From a checkpoint of a small transformer trained on Wikipedia: MLP 448 GeGLU.
Each number is 200 + 30 x the weight over the matrix's rms, rounded and kept within 0 to 999. Layers, rows and columns count from 0.

# layer 2 MLP down (transposed), 448x160, rms 0.113, rows 14-27, columns 80-159
153,215,183,223,234,241,161,178,234,189,202,186,166,225,204,190,281,226,171,176,182,125,198,236,231,190,216,186,190,207,223,225,138,208,230,181,166,202,187,227,192,191,195,165,179,212,212,189,157,180,242,198,197,198,182,193,208,201,165,118,213,191,229,208,193,236,189,176,227,187,209,200,242,238,236,193,195,164,218,164
201,200,190,219,203,197,204,176,182,195,153,188,189,194,192,222,291,185,168,222,181,161,171,186,205,184,191,157,153,211,210,251,192,247,201,192,222,224,193,209,235,171,209,208,243,158,249,170,214,209,212,167,187,198,193,208,232,171,187,186,172,197,204,159,205,179,218,217,183,198,227,203,232,189,170,210,196,220,225,178
195,253,209,233,215,177,162,220,199,191,231,224,208,219,201,233,228,183,191,172,197,147,203,140,214,243,221,168,182,180,207,225,178,188,238,179,183,206,207,251,217,209,186,167,166,248,222,229,320,177,225,182,130,163,273,224,186,207,157,207,159,175,180,219,202,185,216,202,204,237,203,249,195,124,186,164,186,223,244,193
196,188,150,182,224,166,225,221,244,173,179,230,167,190,207,194,151,260,188,219,188,192,148,263,145,136,229,173,198,245,164,208,169,218,194,212,188,140,214,152,234,217,187,190,208,258,130,274,190,207,193,226,177,195,201,195,214,241,190,193,208,237,240,149,256,216,216,206,200,181,185,186,168,200,231,205,194,277,175,203
229,232,200,195,169,171,246,173,147,209,265,160,142,165,226,235,130,190,141,168,213,209,218,193,173,214,208,206,241,279,187,233,202,199,196,162,181,221,256,211,182,256,216,170,169,205,154,242,170,204,220,159,152,231,182,198,214,227,187,183,241,211,235,227,180,208,226,136,205,234,215,131,235,233,200,157,205,145,212,176
204,249,194,186,213,228,209,174,189,196,260,251,180,250,194,191,217,176,190,202,187,206,273,197,203,226,203,170,226,229,216,206,183,176,211,213,179,177,231,195,209,245,180,232,171,214,182,229,199,164,200,172,190,190,219,172,245,166,176,183,219,239,190,257,160,243,170,196,174,206,211,134,197,171,223,210,194,159,256,245
202,240,248,191,213,174,161,127,218,170,189,163,186,231,187,213,228,150,253,213,226,193,177,183,185,251,149,193,188,224,174,245,191,239,183,195,213,222,211,205,171,181,216,126,212,240,242,273,188,235,233,226,181,164,227,209,163,179,193,210,204,210,140,217,233,204,174,180,197,207,181,200,187,193,217,154,204,160,205,162
168,180,179,197,255,291,234,180,198,204,226,205,155,241,244,217,225,186,207,173,178,184,215,186,219,171,199,197,221,154,226,156,227,218,133,180,216,167,192,214,205,213,167,241,156,162,170,265,211,183,190,213,163,194,209,249,207,239,191,192,186,198,207,199,206,174,226,166,183,216,186,178,231,202,229,201,190,205,223,179
159,169,155,210,167,179,160,192,272,176,254,145,206,190,213,197,185,161,215,222,206,217,177,185,239,191,179,190,197,238,252,164,198,193,155,203,233,208,229,147,185,197,231,240,214,251,203,227,173,201,255,163,193,237,226,202,220,224,151,233,173,172,213,203,214,175,231,226,219,275,175,193,230,240,261,223,163,277,186,218
186,269,192,233,159,181,186,190,216,212,189,202,193,172,181,197,229,197,224,189,166,245,241,238,174,192,165,236,231,160,233,264,195,193,239,186,140,176,235,213,242,203,181,194,164,147,208,193,166,201,204,175,242,194,158,209,193,204,187,177,205,199,166,204,223,153,157,174,186,268,188,205,229,193,230,217,193,222,258,199
187,212,145,206,239,250,174,252,204,126,207,190,189,212,234,166,202,315,192,208,229,226,213,183,264,180,186,184,157,201,219,187,196,205,215,244,207,159,190,268,209,238,141,183,218,188,157,233,221,180,273,200,213,173,223,210,206,236,182,166,178,223,218,204,194,236,176,237,233,195,199,222,232,191,227,160,233,190,187,174
197,159,144,201,181,175,174,140,192,199,228,155,178,160,203,169,168,223,156,223,201,220,235,193,181,182,217,185,215,226,222,157,200,199,211,244,196,244,235,182,229,157,190,209,209,137,211,197,206,174,185,219,247,192,208,184,152,156,204,202,196,173,257,138,196,212,153,151,172,195,157,244,198,221,183,172,227,134,218,186
182,242,211,261,188,206,213,165,213,221,228,207,166,163,219,187,238,207,215,225,219,217,224,210,196,168,213,132,217,190,183,211,164,206,193,163,149,191,178,210,203,156,197,188,233,184,190,265,206,228,188,193,185,192,171,248,186,205,128,225,209,201,225,203,254,177,206,179,192,222,170,191,219,186,245,240,227,230,199,211
233,147,142,198,238,184,170,211,186,261,182,213,205,129,236,129,132,234,212,241,138,214,203,195,174,167,193,143,199,179,191,203,212,212,223,180,247,239,249,208,184,228,228,177,222,220,232,178,201,215,149,201,147,205,234,200,229,193,231,179,184,224,159,247,193,246,187,173,219,213,203,233,233,198,235,179,188,233,167,214
# layer 2 MLP gate, 448x160, rms 0.196, rows 15-28, columns 80-159
139,242,249,176,233,183,166,194,143,191,178,204,249,207,204,250,221,135,233,192,204,155,197,184,238,181,221,169,190,221,242,218,144,230,244,187,196,174,212,201,214,217,226,170,208,202,199,206,202,273,210,206,140,182,247,136,202,149,296,172,204,219,192,140,170,174,212,237,175,188,192,150,234,191,183,209,188,222,196,191
226,185,187,234,177,210,244,220,198,247,181,269,179,206,215,222,235,202,185,204,197,227,211,208,188,214,202,194,244,229,216,183,225,175,184,201,198,213,173,165,220,151,174,228,148,154,124,233,216,179,169,228,169,192,178,225,195,186,197,231,204,231,217,144,171,195,187,182,214,165,183,198,184,218,168,229,141,222,211,239
223,191,189,193,219,206,196,188,167,171,177,220,282,137,225,158,205,241,260,186,231,186,216,209,192,212,261,206,196,180,183,205,134,139,234,159,216,204,184,190,165,208,199,242,236,222,238,197,195,218,205,152,198,229,251,171,154,211,180,277,199,206,218,212,241,195,133,151,197,233,184,197,146,202,210,179,182,234,262,197
197,205,158,168,209,201,265,174,129,148,171,231,222,186,194,179,203,176,275,159,193,237,223,186,228,201,279,195,200,261,194,200,209,226,194,182,226,204,179,152,153,206,205,185,219,197,159,143,263,185,151,209,222,186,159,189,220,254,246,202,173,259,220,157,235,188,220,218,193,184,205,178,220,187,210,237,134,220,224,194
194,164,149,229,247,186,281,199,169,156,190,181,266,212,207,203,220,185,217,178,153,154,177,213,202,126,205,221,208,182,272,168,230,149,221,168,224,215,214,153,246,159,207,193,218,248,204,238,187,171,172,162,164,245,164,192,174,248,215,169,167,186,137,183,199,217,222,207,237,194,220,251,176,165,172,180,149,178,181,196
191,230,200,203,219,180,270,232,158,233,189,194,204,218,173,215,186,233,182,206,177,236,222,168,205,180,223,264,209,173,205,187,194,157,236,197,198,243,212,150,250,199,183,176,211,199,177,252,232,190,220,206,180,268,188,211,215,224,185,192,161,183,154,175,171,192,189,204,211,202,151,238,216,167,180,207,224,229,193,183
205,252,254,229,177,170,194,182,226,218,200,246,253,167,156,203,184,183,133,227,205,196,190,215,238,204,228,179,219,210,163,173,189,225,154,190,217,213,216,211,219,211,180,156,165,157,252,208,191,178,210,160,234,210,178,169,238,212,197,192,159,181,229,179,178,192,197,189,201,207,166,158,154,264,148,173,169,211,276,152
245,206,202,207,168,199,226,182,236,238,189,210,234,165,113,191,243,167,159,219,220,224,188,234,253,207,158,214,228,229,207,246,188,163,122,183,158,171,163,205,244,209,232,191,170,163,156,203,209,200,188,102,223,253,202,218,221,199,233,209,192,189,215,214,161,187,197,208,154,211,169,184,171,244,200,163,166,207,195,223
205,159,241,166,199,205,268,221,199,236,183,177,256,188,241,180,216,233,209,225,211,260,167,166,204,230,276,220,204,205,176,155,223,209,258,178,219,200,171,215,200,219,179,184,187,208,212,224,191,188,159,207,205,216,182,203,201,223,210,249,193,200,213,177,172,170,162,232,194,154,168,183,183,169,209,196,168,175,222,209
168,185,212,195,200,179,230,224,131,156,213,187,222,174,247,193,172,194,168,132,168,258,194,173,185,215,224,229,199,169,188,168,244,197,225,166,214,209,225,211,221,219,117,187,216,208,211,199,201,185,172,225,210,205,138,219,230,223,198,205,270,167,211,122,150,167,241,246,178,225,178,209,164,213,205,176,202,207,229,209
179,177,227,217,198,132,176,216,150,177,226,166,157,254,241,142,144,253,175,211,200,217,201,149,181,195,203,195,153,213,250,198,226,194,227,230,217,155,176,212,179,223,232,181,240,191,187,216,204,176,160,141,189,233,187,218,167,254,262,143,190,215,162,232,193,218,222,143,194,209,190,180,168,165,198,198,186,202,232,220
218,170,237,207,190,198,219,176,199,165,224,227,231,248,200,199,205,160,237,210,183,208,211,193,210,183,172,257,188,213,214,165,199,153,222,171,225,184,197,165,167,191,235,214,184,281,187,187,171,237,145,182,241,183,157,179,183,203,219,204,173,211,205,180,228,196,242,175,176,197,202,199,140,125,220,238,175,249,201,175
230,194,243,210,197,149,219,219,191,146,197,229,208,217,175,187,183,201,244,182,184,226,235,127,211,227,196,110,262,172,169,174,201,142,178,189,163,265,183,226,157,197,157,138,191,195,177,188,263,188,228,163,202,202,213,192,218,135,133,213,200,166,232,224,178,206,227,248,190,243,183,165,179,182,227,193,208,175,202,199
212,191,221,205,179,221,180,179,195,224,229,173,229,204,186,195,199,199,223,171,202,217,241,228,226,178,239,211,235,227,257,177,217,220,201,209,211,191,211,219,186,217,175,170,182,206,139,227,236,213,149,173,170,187,203,254,229,188,229,162,184,232,231,224,202,190,254,224,239,202,230,263,224,169,196,224,222,231,224,198
# layer 2 MLP up, 448x160, rms 0.2, rows 15-27, columns 80-159
222,201,219,179,213,168,195,200,121,152,176,205,262,201,169,263,218,157,245,223,226,235,198,129,266,203,195,196,196,186,236,260,186,175,228,246,203,172,166,177,212,198,183,220,171,199,143,225,184,232,221,184,158,166,197,174,204,173,230,211,150,222,147,158,215,181,221,182,207,212,169,151,195,181,165,149,222,205,240,179
222,189,227,189,212,166,213,232,180,210,181,191,212,162,222,183,287,239,186,181,180,218,208,216,208,217,169,161,171,216,236,179,199,152,205,247,212,283,171,161,158,155,172,192,242,180,213,221,120,218,233,157,214,217,203,257,225,208,179,205,172,205,139,197,176,193,246,150,178,165,161,183,208,215,198,157,222,235,194,176
203,185,226,171,229,201,225,159,238,179,254,210,207,205,183,238,214,212,209,229,209,185,178,205,204,231,176,208,213,191,199,164,200,223,213,175,176,177,214,209,173,201,249,291,281,183,184,180,239,203,192,145,253,202,145,130,201,178,184,196,172,106,174,189,221,167,215,173,191,154,185,206,210,184,179,205,176,215,219,225
226,149,228,209,191,277,206,190,234,225,270,213,228,181,199,219,218,221,156,213,209,168,149,180,156,145,182,218,220,176,216,183,238,193,203,187,175,193,230,174,234,195,183,204,168,217,203,188,190,207,196,216,192,210,166,153,211,197,208,177,225,220,145,199,176,183,197,200,199,200,245,223,197,249,206,169,219,169,197,201
214,204,156,224,242,170,202,204,189,199,166,172,216,207,195,186,221,240,173,298,182,277,153,225,214,205,163,270,225,224,253,226,223,203,200,231,228,242,195,192,156,193,296,207,141,195,164,184,167,223,167,237,203,213,253,192,141,188,208,198,199,178,194,243,211,220,196,207,232,241,209,237,191,191,228,177,235,251,202,196
161,155,241,208,225,199,244,184,198,168,144,210,185,232,226,206,197,202,236,231,142,204,198,169,193,201,240,214,162,196,200,158,168,169,188,175,204,227,211,169,198,233,165,152,164,182,208,208,239,212,184,205,203,196,159,167,173,236,255,199,224,219,211,181,243,171,228,247,191,205,208,165,238,156,145,169,239,214,207,229
185,205,193,215,168,219,180,118,220,187,194,217,187,209,181,204,145,195,268,197,252,230,172,208,194,179,118,213,190,233,173,170,204,171,240,227,159,225,190,173,215,148,182,207,195,193,205,156,203,192,185,203,201,195,147,176,184,170,186,220,245,162,213,129,247,197,193,196,177,222,207,212,190,157,207,172,213,213,187,261
198,209,202,190,175,207,182,217,245,148,161,212,171,231,249,193,214,198,175,209,222,198,182,159,189,226,218,278,205,210,121,163,159,193,223,189,186,237,187,233,153,205,165,212,165,211,223,223,188,205,263,265,226,237,239,161,230,173,186,141,195,225,200,171,176,226,151,174,212,161,153,227,204,211,197,216,169,213,188,190
199,245,179,177,196,157,176,236,167,214,203,215,200,166,205,246,182,236,261,203,133,197,270,223,130,207,173,215,203,267,205,234,202,242,177,270,233,185,215,207,273,167,156,279,188,186,273,228,217,210,189,140,225,233,250,199,181,170,207,144,220,198,164,197,204,198,191,171,204,238,175,220,231,133,182,195,209,180,227,218
123,231,259,178,199,221,166,185,229,179,148,193,180,195,177,213,174,161,182,227,204,270,259,216,230,157,202,192,121,230,217,158,192,207,194,166,195,182,224,160,203,154,167,206,203,219,211,210,225,183,283,169,174,198,124,198,200,194,247,195,230,214,168,214,164,202,221,218,223,253,209,198,228,162,216,226,207,219,145,244
228,236,268,208,223,183,216,243,199,214,218,199,210,208,200,213,170,168,221,165,200,260,230,186,158,157,209,197,186,230,168,143,179,223,242,196,215,248,215,200,212,185,294,162,190,232,249,188,211,168,247,161,196,201,234,190,179,174,237,235,189,162,196,181,209,261,152,192,155,196,203,161,170,178,224,226,170,198,162,215
186,196,214,244,188,197,178,213,218,195,172,206,191,189,207,184,170,189,215,188,184,260,223,219,209,222,130,223,203,239,178,221,177,171,235,178,160,158,232,226,175,262,214,227,197,221,215,206,172,249,212,229,226,211,205,191,158,190,229,215,179,234,247,185,205,202,217,179,171,221,231,208,188,171,219,193,259,160,173,183
185,164,175,229,205,208,243,197,219,210,162,192,240,187,218,267,236,207,196,204,246,202,196,205,231,257,192,155,219,195,194,174,249,187,236,257,216,218,168,224,165,184,206,168,228,179,191,199,179,173,169,166,196,246,192,194,170,172,213,228,245,210,162,183,234,229,177,208,201,199,200,236,252,200,217,190,156,171,168,170